Weights of a small transformer language model: rotary positions, attention and MLP in parallel.
Each number is 128 + 32 x the weight over the matrix's rms, rounded and kept within 0 to 255. Layers, rows and columns count from 0. Numbers have three digits each.

# layer 2 MLP down, 128x512, rms 0.0832, rows 0-108, columns 128-255
116218174079100096167094120172165119197104124172073139171082142112146147088125190168119142130085112092095132126118128132129153127112117133124119134137161162179109121155180143062113203186151125145118079150144110102142164120100058129069027145113086173088127174153125181121146165134102149120143100072058100158055142116146151102139111119110119110143157148105079135131152136140173105108143
109126133117127115153177140123195166118186082112156104114181123171124145156113096140132169177119144129165132113111144125153145132124120175123079106147166133166131080128126117126067155129103129175067115177149069099080211139117097130118116099141175173127121124123123167111105126191099160140101115131121082134133139139127160134077109125137181149143141049101125153117147121147136123137104
106130124121094116157079155149119115145144103118123156135101117135187193155170077115158123106099144121081141125143120138106129120137144116166100107153123095114102118108197097120134151096110150129072059077119072139045118107116147153163126173135102091134202106140125091157143116084153123193131141095090041085120115129116140129143135107181141100157135058148185048157142068128126099114093
130136111102122162154133102112096122144128144062096112122111135148124134114161144135154105205158174166125160171111122137141196129150130117125142144138134119134063126154099149196135094084106090100147164125120158139096105143117140170140174128157120173151098169150160147116128134135137088095020112175142162141110116102103081130126164087132106086145136142147095085160141166172089118105157
097124116104141143139070140178129129104127151156071144149094138116060109141184137105125156114165071169094151156120148178159088099136124104134144157087142132127154077133114080066122155198158118116115123093130141107161151133138151139225060156143134085139113136062142099064181141102130117163138110100151125116087123074152112153148082148104130170178152127122112173128177119184213130131078
185129102069118131151197147073117110170102178124145197118147152177117085105145168095128108121154112128087120113126131081130126101128101110201083132099174120114139112122096143101114125068131157135127209161131152115110113135141105159172252151110111090106163091144080089131147155190125106122140119131199126121164124168154132128099126082105136140119137076169148144110108109087170120107111
162078138181110155138085152100124067180149129042176099153155124124117129137111098166171084134192146106079113143133132124144115169134178161122088100136107091087171086142144163135139094141132124175158109020127152122102135121093118129127178105119106128155131051083119176104100135147116115150183154100097136072154124146106139148120115146136145121109131112116145126046114145135126095116159
150153105063146053107171132139119191158145069129140114144117145141130171132116107109089097142148109149065134090093171074122142167110106217114120169074151093098190153159097106095094067129080184115119157142149190127107084158123164125109098135159150138071098097163096158134113131160130097153103099142096113151141151165042109078132137156140125092098135096104165179146112147140153138143166
141123149155100089135164122187160112128145113150158109134083136166176076134087182143124112110179114120241112128113114124122123126133127080119159206156145093148170133090101143040094177119137138192172076065110131104109118141122115115165102111101113097127111105145163206074146152095129135133152103079220067123121126129143184131126137101126218116081152090115083126102147134080127106117117
068091134159145087098136084179181176146112146151072161144150127191111117130072185117070078114109094121164162127129189153145147154158165069107123092131137139143110163109172128171125179146089118104060097140108174118171138108116098129183155168157164168085127164161140130104187212130138090168112138182023165151086088110145151119127087165152126128122139193114110122168185112148130148076187
124080166127128130103181145176136140114123085127090167117104141128102096162117120117195166143116121132086108108132112121159141094115116147115129046094108114153138141135151132155119112129130117080130122082134124122106080116083165164198127163074097087054182154138140146145132101197114148161103095131213214169146135145168092131131079156081156118195119110114103130135130063143148126163152
168131153049158154136164163103133170162136106085105085087151159118140154146144066106134086110144092181146156115112105110166111171121161109114080094139086115103089121148136099207093174123148127051123202101110132162104134056133121092111109105193090141173134161098122073104115139107038136199110137084186090179155124139100122166129148144123131098167118122099146079155165167063156107100086
132130136141106144140106109102151103120122135133052135118160127115071184149129190116173100094092142125102132151114107124151109115122090176105107165095198144137170113128131136146146129142119072093085154119111143082172180139121083134156157172119131167194161159157170106115112072130121141134150128112151171170167118095104160156119125120178088150073110140109136170135159095103200129097185
159151145139100134145125089119137095091112094124177159144138141127127200118079128139152124121124106101106153187153159152134132124123078089130152117158145144095147118179113097053099172131145147079153123204134165095173051153146092132123072137149112106124127161107154135109101100158123124110145115113131135202156159125136142145116133182106140122098148172129125100146173189147153134196100
161098147154145145128145114170132118095182155120091158102166087146151145115098050131158120144100155139064125099097154087147131158149165127143120093141119111178111118114105090099100104075136093131047126205146118164083101153118127087125157080094147176114135169123097179109156174168144171086173173109109101106180103136156154126020153151107104080167148121135131119098136122171173149125157
134125140133055101139159111135160104063150114104113092152113111092138161102076103138077085170173109120131133145124144132149148189155080162109127162139199160162141132156187159149113129131175161106135061150116142105131115126131155154155206115136124251148086122083188116117226118120106173132157122153138167150123170075121066084127121161071105150066151148080147092113115118126119119103156
129129108208123147120087127112140073128123197086118143105160135128153155119120152101118137167148093163102129145119169069107123176135097173134140086144184120146100182117116117171094150176085103160108138109152108153128143123135098169111114104107134126074107127131136189104160166112155102130107118117086070131182150161111110092139177191115098098097125184171094066138135086159136133102152
134048101112157140149127105083139096090139099145156146118208111131106107134138129190086125101171193143129106148133163105166094150104116114149156125141107132064152098137113120124158087106057129101162120162141160166111116147124123101091119140150193121121157082113146135102125093119153080102154131103143184153188129160133092130114155089103144094137136179108118098140123101147197082175118
135168102107116123177150121136150125177148082148174137084121127136127089126151041149115105071123112104130160167139109111157174124111115107129146117156072149124169139171115142125146170147098157126154051150102108169114109095177103081107218108168157066116107145082120102106109182094108125107160101126134131071160166128151153160095154145155191143106140090172136182097150094048121122180070
072150127131081066188091117077149159129143111109125133097104134147143133116119133108126116187164137180169127120114175080179163158116141088138118140109153138121165100099145169136134133123091052197146139111123220134122124120165108108194088097141128114141102165093108060090087131084127165130123146061161041122102142084121128080118127149135120135140086117176106068142124135092110184112105
140116146110140108151107092125115197105128126145088103149109120148107066106140204124110150109126103125122110117120175144150133178112091095154159123187094129120116139135149117185117124125128171084108144059096112118108048123099124112111185101106182096148110155117114099102125171180139143071153153154094233156071147129144142165079120159125156121107154156178141150094194143144136104134062
127117134187121092142107085118110064128118183165100121123104156122169143140128098146137090157154175132190109130096143166160139093135131091126115101126141082111102172142165171123153139056112126143116176132110062142083118109129139207124080154183107135196090074118116139136145131094143115110112113137113157071068178094123113091144138123155050102155139118144166074157117100163154132133133
157085138108125162185130123191145108112129129074117133122183173127125119117208149180160142132145113086099099094083123152104090058109129113109155129160083103139089108107081116186126121161166121165153170104127125099103067120097102089162150146109127125176081131127139147116147161033134107117115104164150105138183136133100143114161104122069157112179107115178099157137099194148129144116073
125082134084163133097140151129124131130131124070166109148140136106139152141129137133114118130170111118084109087114083140125128075127129129136109151144059131146144105081137156163091114140206071162138094075140128147131075092124160123140102162144150121159160170023141108077146145162104126145170142085178148181126145109137159122151091134124126088106094121114103155062133124101114116126056
119152102156090070143105075132099129080165099103142131129120119135162102147097053124175128096101094134147111126133140128145144201138147157138200085132130083102113157169142120072110132142147119164118094167077158132149159104142136118169197060123148056111142129073126152141103116093167118133089129165166122155164092114153110086094159168106115115110131168096214097111145157133123154115126
136210124051134142179133167134137056175171136092104120143077108112138111109122070097136134131126109162141117115147041162133133163145123103180112138081127090136098119131149095104124152124151177118135103099163181149125108127123135115099184140130088095104109162090136104106161128088102174115150179157095139115142101107154147152118122081142169094094164078154163178103153097145143123109089
160134138090145138149106092173152151139186106115078106171100117123128102110146150096131177092113172146023148082145169140139150127127072150179145099094167153115179151160152136120153125138143128211134110113132169160080101114124103120126166123114103072137128100159199076171125153115096096107116142116148149131120128070118163114117114100079057133112136073146121138134097147129097099157122
139133138162142151080154126084110125172107083150143189136083129149085113120164075114113133062172143151052159149100112128139161138145156115126089138145097125111112148096142220156161149123164204112097156159141172090088128161118134109148177133156172119150177100128160100131136092098142109123108076155046100146120044141136139147123139141103090111162129138205109090133186162119114128074154
129114132093129172114132154131116147154168093172117135150099093147154113120124166145120113139116103127130122116145084121115162096130163115101131150180151110148126131112117150105166109122159124144180125116134105129088146101172118124102147129154107102148149165130159182193120089132117130153161149160102178154131151182157125121157103173174089149108116153132102161215144109154149117127110
144152132175137113174123065045116150079101118185160126119114126109139116120112171098170116121080094137150161113125098131097143118164142201130135189144109169143111122125147137116142164187197216098178081181101116127094155152129135102128173124153142109119135167135109106165126078131150126099099131144126152116147135154122134135147053102144185106099147135129169089102158089154135115157114
143097185139126153104128117117118171122146117139151138147122184081090142146155167146139071149101149127131109111132158110133194120122107129093144139111115061154119046118123104168135117169044168123059079066095112132124111131117135065190151098122087113162075156126164094065109153161099145116067139123145139091114140156124174116141123138117077139105157125151115241135097116218117145142152
129134124169136138124134157120138209132143092126127088200119146112131104135175127109133148160093123120146122067171121194133139072120145134129136102135120204074112100145155128163179120154125123153103112093108137121100045117092119125160090167131099172138127101108181078148181204178143111108096126154132039154116096111230124147201133127140084114167124098133127070103135095179096159090155
149110121143089086140084166200106147157119085100113109142145155157169116095156096142130085193133159129133135181098130098170128155139136143092151144109133153166109138068152099119112081179148127197141101153125165122135185132107150118203203128137137082125072127165151151115166189097147155134127087136182145120070112092117101170105170105153194147109116144130123130155139165103163144096118
080090102093178107117150176152112181168118134122104170105102105146146172112140180167172134141099102121133127203131170165126142114140146109154084161151182069110109110096125099119210127102101110134096140097161147115140160119074116110117140165139097122110154138109092119161111096125160111127139130139114123193160083098086150125141118133165113109147135077070103168138197152076163098154098
139082130150141118131108120154118106115087131152118112162144104173113031111114147111132133136086145118119134137146142121161129120123117138149195096137129143053148111133120165182142141137131106157126137125160061074142080111130123155166174114097171128115152154126147126120137094187129113134155087074154122126167136142106129182143102137100165152106099173110167170102149087069141125180125
160079119182114143132136116106094083112171130148139159132133184205134171129099135129097106158166060136088140143112114137107140101085082121152099170104084133146146107129161161136151167091145092143095150131136169169124080180153102082129162171160061165133159122115086134062130107139177103155187108120156091063196159102127135148139180084117101127182089158126144118218146135100135118153125
122117099112118137138104105133128096126125152087025145128119139122166197130105148123094167123127122186090108135162139095131124065129138129128105135126125078124148166117133143136090069148118106109122220124140160117119123080082149117102094186083077127185100081143167157169113112088141134086159177101168114164106137118120147095120126130128059154080128184146100129151110179098144095121167
123138167150186146158167136096092137153118060128095198129145178124117131139053063176083098135120138135125145143110092123125122173120218114118114131094132137164132144131119122140148115119100110146093147178092144111138098125112130056095125068111157122056165184108131125137124095148184152140153173121183122078097187122032100118142106189137166151155137135112113125115162091071207110134110
103165115173109158129143117160139175135176105100172153125117167144130061106145097140058099126164176145140120118157131103130188112141142089134097146093091091048093107137131166148125037130163119128099149146128159080108166148131119099089123171120123128115158124104154100110147174095116107119146139132128043124150107089115094092129141195132123130150119056134165157171163129104170152103039
164065114245143162147098105118131160143136048111134174123098147152131155090108198126099141147143177110127109142137103150133134145132150171130099113157141116101154052174137129130086152187168090152168139125125103166133178141113137147080172071161196141132107160116186158173085182130118139128119150103108170095138096134063099124097154160073085125136127134174064185124128176125102121120108
150158101130105142113098153136104149118117110133126123107153147158108131119173192070188112045104087129069170111119119124153112083120088106148094112126168145182120115167082118082176163129174069149105176084135194164070077102111086132177114134195140117111157187143122101164092184134181141144121113127036053143187164088172100105124129140147118103125131150125163084117113213092190057144159
134122096149101210070165126172171140107109106103152112134124114153138045153096119087150103181068143163088132112164125135134165151131154151137125131132087120118136197119152207114104076051146114082172050072128093107130172144107138081060113107144142114115187121076175126090150145135117145114147137107153083119157091164157136100100120124135129145100119067123162157135132099155140131105147
121146152163143137108150105110166110077160096130131156120143150140115080130081141140155146155088101126117147056120183096121163130128124140133139128124121107149183109143097069109092108089065162134192081158169157107113142143138126106134148166126144136202125152182122127156147153136116123092162143138131110170172121163096107155110102065121133088124138153252119192098227154145085189125085
102129156104099054110149165144126176100171122149089100144171119142110110085121167149112128144134132140129079107102093166133100123122062132155139128148135100101159128088133162107138111118202085110184171145100127159104074150133174072144128119174142139200157124118121142105121126159172078130128108121131086162101141120081104138119156129137102111077112117185131100155095109073140102143112
151157152108127106154098118192126092107131167107105112158119163180156163102138111133139083143182104162085127159088108144150117107128068099158134106140098182100113146155192150115154128132069139108139062146138085108138130145138138121148154131095157196120182167121158125112139157154169112168095093106211135154154109095091134129124152098144125130128117095107084088150135086109202117117131
138108128104132138078130108157135116139193080132115137133148106129094148147142205109170073120128158096155130148122126146149134092122087160135128151148151127152128165172108174123155174061147159095126123121140183097116122114195182147151129164087131107126129141198163142170165148079164151091122075145132105094102132172131119097107107155136114121136140124093133160151152109101112107122132
160136164186110093112075163172139176146150174148082124128082177153107138091137162124125157137146112135115138105133104142157131121113061104151091100134184100164113146121105134117110151183095139075119141111151088131174055112152138151144132108126099156138085104156126126097166154175124162133036147150194140143074123075156183105085201114158124125130142126111183124148109111163170141141128
110149113136104109131102128088129199155072162117135165108137156144133153119093093107129124120145199150136120152094142126096175156143150100150131126106146101150102173085141190168129162179125105126097149126135091131133175129167094102126105170120086183125093107164095167130139114084112167166131078093132163074152137123125075138156149054145169161100172129138099102114175147149150161149215
100183120147149062113150097082114163180152103170131137111053081126151103126122086124109184143117137124143142165129137172123153159104111133134156079169095159137108149196102152186140138104128099137138123087162140144106143095184155143178162154123105110124211118149108112117124163175098124152115145101122084097173138085088125132131130176130139140117120152125142064139115136105128078109088
093102093082130126139171109094116146120143103088134154101119105149118137112112196135167138130084137139113104089136124132143083101160102124192127132146134134127124102155105178109107151096130199136089115124110135076122204122168172092119150108133138170118081082108097216189170132138175174154124133134140125118129039146115120142141122125152155187113133171088152104149144125162141105143124
128129138191146095165150147142136157121106122092157173128168057139174132118121070110086126159097142169229139113155159161125098129116102067110142101153156119093100130096117062119119075085154146150182163156083137101114173136143169150150142137093127122138134128151102121153152145146102149153157133170165162142115143089127111131091146122097142154135130091162112125171102180134138171099131
156088119160149155097151111062123105158126126095125137132142129139114147114120124121127150141145163125106091105178143151145144100135110139123110128112167153154152114141104081091177125112143137122126160159133117144124168138118143091153151122127125107121145095161105110161113146159127099213072155074093101168105084161116063137131129089154145105146132114082090118125162090087148139137182
056077146084096120192166130090184113157129144115140111106122142097133137127156185130151123122150127102213109111160136178089057105121150150119156132138103170052114083103123149197095133191075181096181119152126125135165104131165107105069161154110110124133162189156113141140186127138084138127143118164066163095188142055104135126132098148141131152132127156192068122135124088141100104144153
119102127158159143118113105131154155110115160161093158136126135092099135135116123150100144119142129110169145204147147124101174122108096129138098128136126126179085114152080146109112191114177148116122196092118120127135126124099138169107123166123098176154126127112121103106144078081145116129126101098155134113098133123088114113130119158151119145120112080149074121087089143162176136066117
141163112102141135154151136127110174153154149145154155126087147064152108106168137140159076126110180134089118120132121106140142073152127125132123196155103041171147168155117148117134124098116215153100145114128136102128155135095134149083198098084140088134105131127154064134126143109156113122153141133094134146126125135104134115126174100153211130099133153120135150164146115076074150144069
164078092090124154133097137165143103114163162085092143148143085161131172121151111152163103139051074143124151144128091179166123118155142144131116120123085137089136156108155138174129146098138040160124095086155100163104143136120147117105192132126135147116159109101157076218128139104168133112155126146097216102072145161065103153156067056096160159136136125106096130100154174110136145117112
112102174138138134082135121158139147099194179187198124118117098168144190100090122140126151083094133125072116099140103140163159103123106125162178118085132112168135089158080147129110090160073119124163135147128146179129135162147123152128194123092153116131106082114120111103170158153091136104067134109146253170122132081174101151126143213041133106098145145101073051141121145185111118129112
102119112109150075128110089180137131153114110111180127141150103118128137118096153109099092104108087119124117054103156135128126160081208124110109180118134155162126160182126095119126094168115098120086190145188197140071129145102146111111155086169125132117114147123132055157160127106111122080155148136118080086121097133218106106139161104078111145092156119161140164132145143091150113095117
146163114107142133140119130157156166075137127095151179131121144092126103135139150142092115118119121134140135132113108086095130111131170190118125146107138111149109142147140117109144112136156143115104116225089194192127134139109082149164182110141133093144107166113129178174150175165194158155134184147135039093115143157122093106085179137086151145187148137089124172095088085181124139156145
123142157139115126114178129129165227109120062036180170166132111121159133156095142162159097189136167132091136156100159164128149084104162093091167115122076127118147134082161150112149204079140125079152099111126101117058160126151083148059064131108141159119142094136124120105111143108083189159116128095020162134172108172132170125148143111071102112074110144135121059126124105146109144102173
105078108140130096083115170164114145155071095069153133107134127136092105099138124172169101139124140119114104139178183092135094194159191125156110135142086156123141141117084132135144183125129122153104187124142140144112168176121137119078153131123184139174066175127098144106128150158124095106137102171137138128098095106117084135156092121099087119126108188085142079165108080124112139105121
148128111237149149082102114139139125122127075123099123088133145144140155115103152161138056123157125132055127165130157123150179142143130134121059092129130148131141089127168113083119164104147109146143154175150115127158168135133140103129134142109089133103115125128149153142109083069139163087136111101194155108150122175148134117160127149138047119098140126099148149143195093109115105120149
146186164247120124091163146087095111128149093116094101136138153107144139110102143163132109099188073124144115156117100140129123159137164112118184102134188118083127169082090084086127088098107151117116114131150108135085124133140198092034189118148122116094169084142112121086123147134136043135161105095147127115202087121118156101129110025170130121100105162156112147071105168049135139153093
094119144145139195160085144127126108086140109043131126192139138163133135137163145118155091114141160073150129115151164127107098140109120175127096116165126102109114124162133147105197156160104117146100133140102149147070110112127063103154145149132115176084158119106125133091111117129108118226128138202101156150181158164160115133050150122118148095140106184128104109182113158096128108123171
082139161089135118083166107102130114103150133158156187149175129140165166126091128087116086128108075181137141161097120128150139087161085153144126159109167173155107150118121229066101153108109121145135144125132058108135152110151118162080217094090169148119100112158102120127168151108101131104111167202144087125069130151104112126156081200147155086171127109119137196139208096121100138128131
193166149110099130107170127123140121110112154085057142168064102142100114124127117144069160141200141121100112110146143085130074112160129097110118089142099171156138130143109138134179095052076100139112123128125171156156139149149075110112101132085143121068102121097148132130137140174123103111066118108105159159155133128098160110164176039154128177162114106132151117148099196114061216084089
119180130193103077145134148098145169091112117160113107072083161130146123123150158130104192093088170116143126089112085128133173146099136067129111150071147135078133053097131144092119081119128176167134127192139140109164127137144159112094118146150111108108092147186078118149119098193110171098172113111165113142116103141126080106127131185081129150103126155138080138145081110116140146123099
148130098062129128127171144063114166126107176061107157118158132086124099103182140115074135116159083130046141141125148135108140144143122081110147132140106138117151077090104120131102104075185155081082158142131128135124133112168110143131166120116129077061088200122089150133124162140143157119118139127056204126139168156124102160081181163145188111145132148118135133176146101123094161162128
094151176114149132098119122118130085095123128146130119182174141110127160153118145109071137116163153132151099081129065188118103098112166149143131182154127139166149194125143127165162146121099134141097061128125162173095050091124137139139116102121165124115137076149070140170179106094074208140151122150132120077108104121096112103091149079137119119170120065139100033133112154161156104120177
127105159083115147074102116118111149105162121145076113147084177095193110133133106145102161114163135137048109124143070119118171136106189136149157146135157151143122101076139148182173129142094070142109097160111213125090152151153158136134182079088169147104100117107158131144130157181105110147114138158174108082153135112126098115149169162103079186112130044132094069125124194065055130135120
059149138154153104163089111095133094141131120120122086107148133141140099133143154132202157206121069119127116105138139179162135101142077210098143071122149086028158078142140196078110141237127079129117156138121128109118192134127142156105195113127126157123117144124132125086150126093155107147128171109172135152175147150168123109147126162156166139089108162133124099065105170148091132132121
121097120147102173144142128136146152166132157106079091134130116158131167102158160143219109091150175101138151191094078121120084118151066118100167090118069150104147081158146136068136156149090124142196140184168172120097189129090098150132067135130187112134155106095104047113153117129127153111096121176140120117135126122104116146136122125198168121142086114128203120169092154110090118119122
124143123114155112124166156143127099142099126126088123090091148135096102135120154094154131152091166176106115098151134142131166134150112143129104185123123120182131163111135183138115172072152162142133139102141143157128097143126143198125180178123104065141081099145111096185139155154080134132082131080127107163138102141121102144148088174161107171153139093147124124109109066153093127137089
076162166159123060088169133112134181137143132111112112142127148118112111154127150137144123137124131102133132166069122141109140172134066087090106137133097146168146100147138120118155041140055127074038089090149154192139048156099131125042133092102170174146200089150110049152102149156145107080139116123096144184103142150122080090154163096078117105166113152100154157148181092142151071120186
094155137103157108093145130144113179106121158104122164147193076103123107150096038141127118146140152116144102090156154125147171139128184188149095159130147104141126087160162142085110107143183144151146170116114121128119132090121134103101197115183191147144161106123115132155112108109160159185142134124085114096146069144180137140181190130128205121152161128106126131142044120153138124141105
171138099069136173111175178149139171122150105152160157122035139152091102126145073137178113116162157124137111178153071122108083110137141071131071092130076156172094080111103131152116140102104174166128107138105103138147135100103139117128120113102122119151158115138158193091163084174097135118102147092210072137095163119137144138130101168166078132181150128120141125166221083124151110118110
089177083156097192146078104100100217188157064096125166086102164073180157098117151141131160126163141193038127119115097147153161160144142102102090103186201129118050106154162151137120103160118119150147185042143111116079173111142144114207122127137122110122157129176080147114102148160171134126117100117183097198152163137088166096120123184096085102149140162125112089148153231121191097110189
161107130115123189151127148139124125145114123110089142129118091136129119120129062142126105108098087165141126083123080118127112100128108170151131119139140170213093171132160155097092108148210131104130153126128109172150155096114157149142117142149187129123145102124105072142107139168113099175133122145071161171171091127069143145131125172170147181152106151149102198150142074137097146133139
204178111195129083126142108122097110109120190112160113138158094142168087127131127143105138132091088169131132154108178115074148141128159112119152133151123149143102146073122172146110107102137110132104082120129177099122161151099159089117098150151121142143109071094065164158101124070131090145157112158124196166144144120111105166076141144138041141059145104174140159162138146120096125138158
151092087095139112120113115219137078115155053102188143073104135113129073104121091084143180115072158077030078115118141168117096179120164112172116115123021162127156143185141114107145135137097170109123195166126113116152081146143100134166150138076033141154110181132130124062158103097104142096141085102167121067135154123120086096153121178115095158127125089182134083128096053143137129168063
172145106186111136121149123125126138087123116185146140155120145139121124112100173111104086082112158106090162192130078163116108178124173084123136126089152106098095160124126047137126175109138172124158107154131130126139117118098102116149110109119198174072128167085122104081157123145129122158127157187144114073154174119153088090167146100149133110097117121103133090125150158140190113110142
118116090172105133129129142084109142178124212125185147137095103133099130132139097175185081080117103095161136136130112133137094054149120134100132154125155131200162114149157108143157206120140122118163123156136084109107077133128128115134082112153169162129175186132102145079136176144083133141077115097145140166178110147153132136120206153158123131149118127171101134133074078149160151111174
177120125037156118073138136150146101105113120158152144152131170162141137121098088126115099151164149114080179124105133132097155102119172155124140144105159084144120207166093123127133115080129132104131128088105144126153114105116102119191125089125142073163088129128135099109173115161124165144154070103136113124150156138151139067057121119085153124115119165101121111130098109092056139112162
134100123163129124180169128150151111123103148138158131129067144159115159134123118140197085116079163141151136138110144121138115081130157104085136122155140096073123132183111136118099195151080161124121164191120130092086170053128117145170127084111121152154079138122085119180143144110121088134087117145132157138123082142164057113113138155140152130174146185108133111121120108149097105173141
088139088141126143116162100148166053166136117110135132125122171181133117120101134178143125144102135110148109153100139112119051124085176165118128153138108195207141154189138124086110123155139083141179129081101151115121131117092128120137203102177174160150120107086128132147158087176179120125132182105158139098180067149078138170118120098081138097106136042138085160112125138159176159128138
122147110134124104074148080157130150122100111196130114118120103120074124141137132109196167149087138120137126180141163117129148113127149130160184096119160124151124142104067139165189100105155137060137110169161139116112196157090101166196109149134131024124210140084101172097128139145140077074098124175108088146117160142138140104166131176095116168129123218114089078145145125183139099111113
092152138190104146113109152113135084123134113182147150113103155127164108143133174137123126147123079137131116097095102141146086126151156220100084159108124130171153155152114148151132118103108086132129135098150115125124101156082128139091152130152185107078102152139145152149130170129132144119107145129105156112159083147128142142157147094114100038149115147078113146154140099159166086119144
199153110174101084136078122129131149121129167108134116165118150109126112114118144159101126139141073154131130135060126158141127116146068120075177181137180110116142144122116070084151198084173135154112097153115146106115180114125102082187052052116124117107093150134193111136147084151123137148116124143165173129097084169125173121122070091121170167151141113116117072177208149130083127123111
099107119107089126119116128104120131085120150098121171133156191086155120122148117126100148138065184151124119157119120130115146128148170090175109148186106110107149093168181118102130180161108118162094141130118170147115129124168128124100127094102148109080085156144134167126093137115087126114119151147149150160085103111127145135120136162143079078168116127074100144122146148133141079122093
083137136138123108106127129170146105141123142101158114157136124143097152119089166156148196144108087092181128164126157144132112176146103129113189140141131121129114124198199061117068080137165135118134080150133113135158034150149118152127148149141152116152129092135134150153095083102150096173107143158177131172152102117110103119188089096103173118115130161117133101098174100172150133123179
057099135103121102087134129140140136098057142195101135138136149126162169106081150132196113082098124122143099114091154143132095092118158132117132083176130097075106080166084181160120205133081097113106092158117157129107089160130126170185154124095105095061130123123162105161132122110098084058100150193134099090080120111122088175116169190081141107136129174166114094127091174104141092137115
122118144129127130166114109142121110188102148056109188127119169136147107095157166118105050096157160085066133137125145131131109102112171076147079118116135198102135152116133123095166146137104116175155213155145205131132132143154159094180135121134123129113151161142116123086091114138105162168132110104080084142097117143172151161106121153081146147095125152100081174246160161083137148132117
127123123148126179118157150087129141071088167079116138094207106104132113160079172119094067153094158107112142125128162089142071161119121171130146136135101138159157104124061142178068138081149134161122061147174203147148168162154110109124210164119182146129107096132154127103176120163132129083127104122087141088071140087090132147116083112092204198093109111086139083094140144079120130168073
151116152116125141052114140136096150161125045061252120105074136126144142168135172143110081126117205135092097192143163078117145084120099135156117110162101122117136152099129124159129144119128109138129129157116132146111103110138133147103122112138089170146091098118148137178117112106134139107174123156135073139121146122110103148099133159106157142109172120176141113153162185132114122102110
133131131136132197114097129145131126119152160105156117117125128119152148095186131120094084175114136065135143139130051119133171137171134193140122136128104089137109134165139068107201147127152080123151104146131068147121119084176179137102223099146112173109106151107146096101136109151134097153069132114146109141108110103109123136137155082118123113138138167118096179110135128162096125074088
087174149124161116121157125168119145133092196165125145138186157122138061124155159131139097162157073126193086134138142109136149116130097137109171122100128149137134081141113135162115086102167115122130056120171067166114140112132154111105166110119144158114114164082161100097143124137094149171159123130170073162156114109102170087151073125110130096137107129114168100102191053124102100111138
102080158161133132131176134184092126130139099103134094140116173135138061117098112122124142036109124096089131175103117153099108149103136089130045112149108111039125158125144112102154127107108120166079094136117102121182061171087080129124112158127084083105090173132111113109122102114112077090153111090075135147129118123103141156125099065129112152072159153105098087105099083152101122112102
124134158130136060131079132215135097124119098121084130112105139121145179149139149141126101124117146140212142090136081124131137162116054207139112148125164174101091077169151043173085162182137115152120185075125143134137146133101139135193088133150155117133115173136112173129100142124137079188145180177105097108117125107143151126126161160119155107090128114146165159104173142098104090077092
105166155097102151132107119173139132117206117175101122182168153157126112140140133137067129127141127136130142133096165170138142066132075092097152137097158159074134113175157180155160120076111167154109162181123138121094075101152091134166133134075179136100119124156122082156120174108137084144063142139112116101090112139121068103155104135145151099129112152111140099212105143129131123132141
154038165140170191117136103136141138150167179139124171169132127115103059122132130113148134151127107170101132134193151131114075092154190086161103080139139032123199163125180177173143133085101157165174122115150141114131163150132139091207127088128181191119142095132156127146165138163136093104164117081124170112089075071110105135082146164095081129160132166179117081118102116174115145123095
130158137077130126151155100094110178115125100104098136165094136084130150121074142139096144134099111174064118117121144129094148115134098127130163093157133129168114133144131144087159108167105082086124121111129155152145224114111191123151032119122112104108101134114149145139154164128114198159128125104087162210114149191073091135119175128130124153138128117131166172080134110146186153129165
222112091227100098169134130148128106162156151131089163112090083144109141097130124128119125171110150123137134125136173104145123167171157101119140089142122141065154155174129125076114155073130175101102085115134111091160212165100138128114139125114180113120195139126195127105136117171126115113151138079165172171116110176098139135105116195102144160105126147064100150083098095071142111140154
138116131171143106195141169131117131147112204005065139142168128099140133118171171123151143113114121123146138179166061147093087134115145124154143095101137109073118132156111109104147161081056139140123104155110090096120148177101119142077073138196102102098156186142128128179118105125144131168139150085100118141135137148083124197107165064131060183171126146154154117049121077117135101135183
149113143075123049175110134156117139152135187154150104090069095141061112121101135151175176100130105091123116124104147168095154117123121111123105182087128115119154158166126079116153167104187187154126147105140156117139098092139177120054109131106122131097101142118116115136162125161113164084039138094155145150182120120181086120157125119067067104111107140073130130125114119077132073125064
095183133098122118110107139177140166134163097145127162100204130126174070163143134148042118193125126162162116138105162095093111139157122124101130201124160102108114076113130140163141081128116110151091130123114184120103117117150158099120050122171100148093114087154109093159171137169115161131135106106136039090111143153156109119154145068083137163160161141173114133062121079085198138126182
075140119159135166101143149171123165079119129084170132095135135110163111117134112146154111099040080123146135076124079074121186112120057134109161102165103164129160153112120094136111098160155114136196171130121092162152086107084120116098119117100169116107127152077139189166084111096117152119135129130188179148152142130097119174136123127080130161150120180164127164104150093075063119141164
134099126103115146141126103129119143158113094183100160148130167128106134148182170093084104144113133115127124117064118165125113135117186135086112109139226166084155118087147143131125123213181157071142111104147112136127062120148105131097042115158121138112173039170159174167073151113204182173117158125119089157135148108094068085121158147195124137115126131113146138065148120139171164135139
118044147166126169133140116181115186175116159182126131080114152089096126121123057149175083109107100147149160109138141112116097153157165127138095082116158129063118201213175230116166135120163171081136077103096150135146135094047144095129150129091110157096094167095117185143137161127104102151173148165117101172144120148176126138155062181136200117166102083136120085114147209126051151107172
105135141062140129158108124101155114118104049100154102147162106156112168148121144121076171144117122113139105140085131135120130118121155157116148110123178151142191083160129089099135109062150099087134168046125133126157094150126125136093092171095102116174109230130138089153105069098117125122123147082115118102112153122097151132145155092127108193103112133139117140157097117055114198139103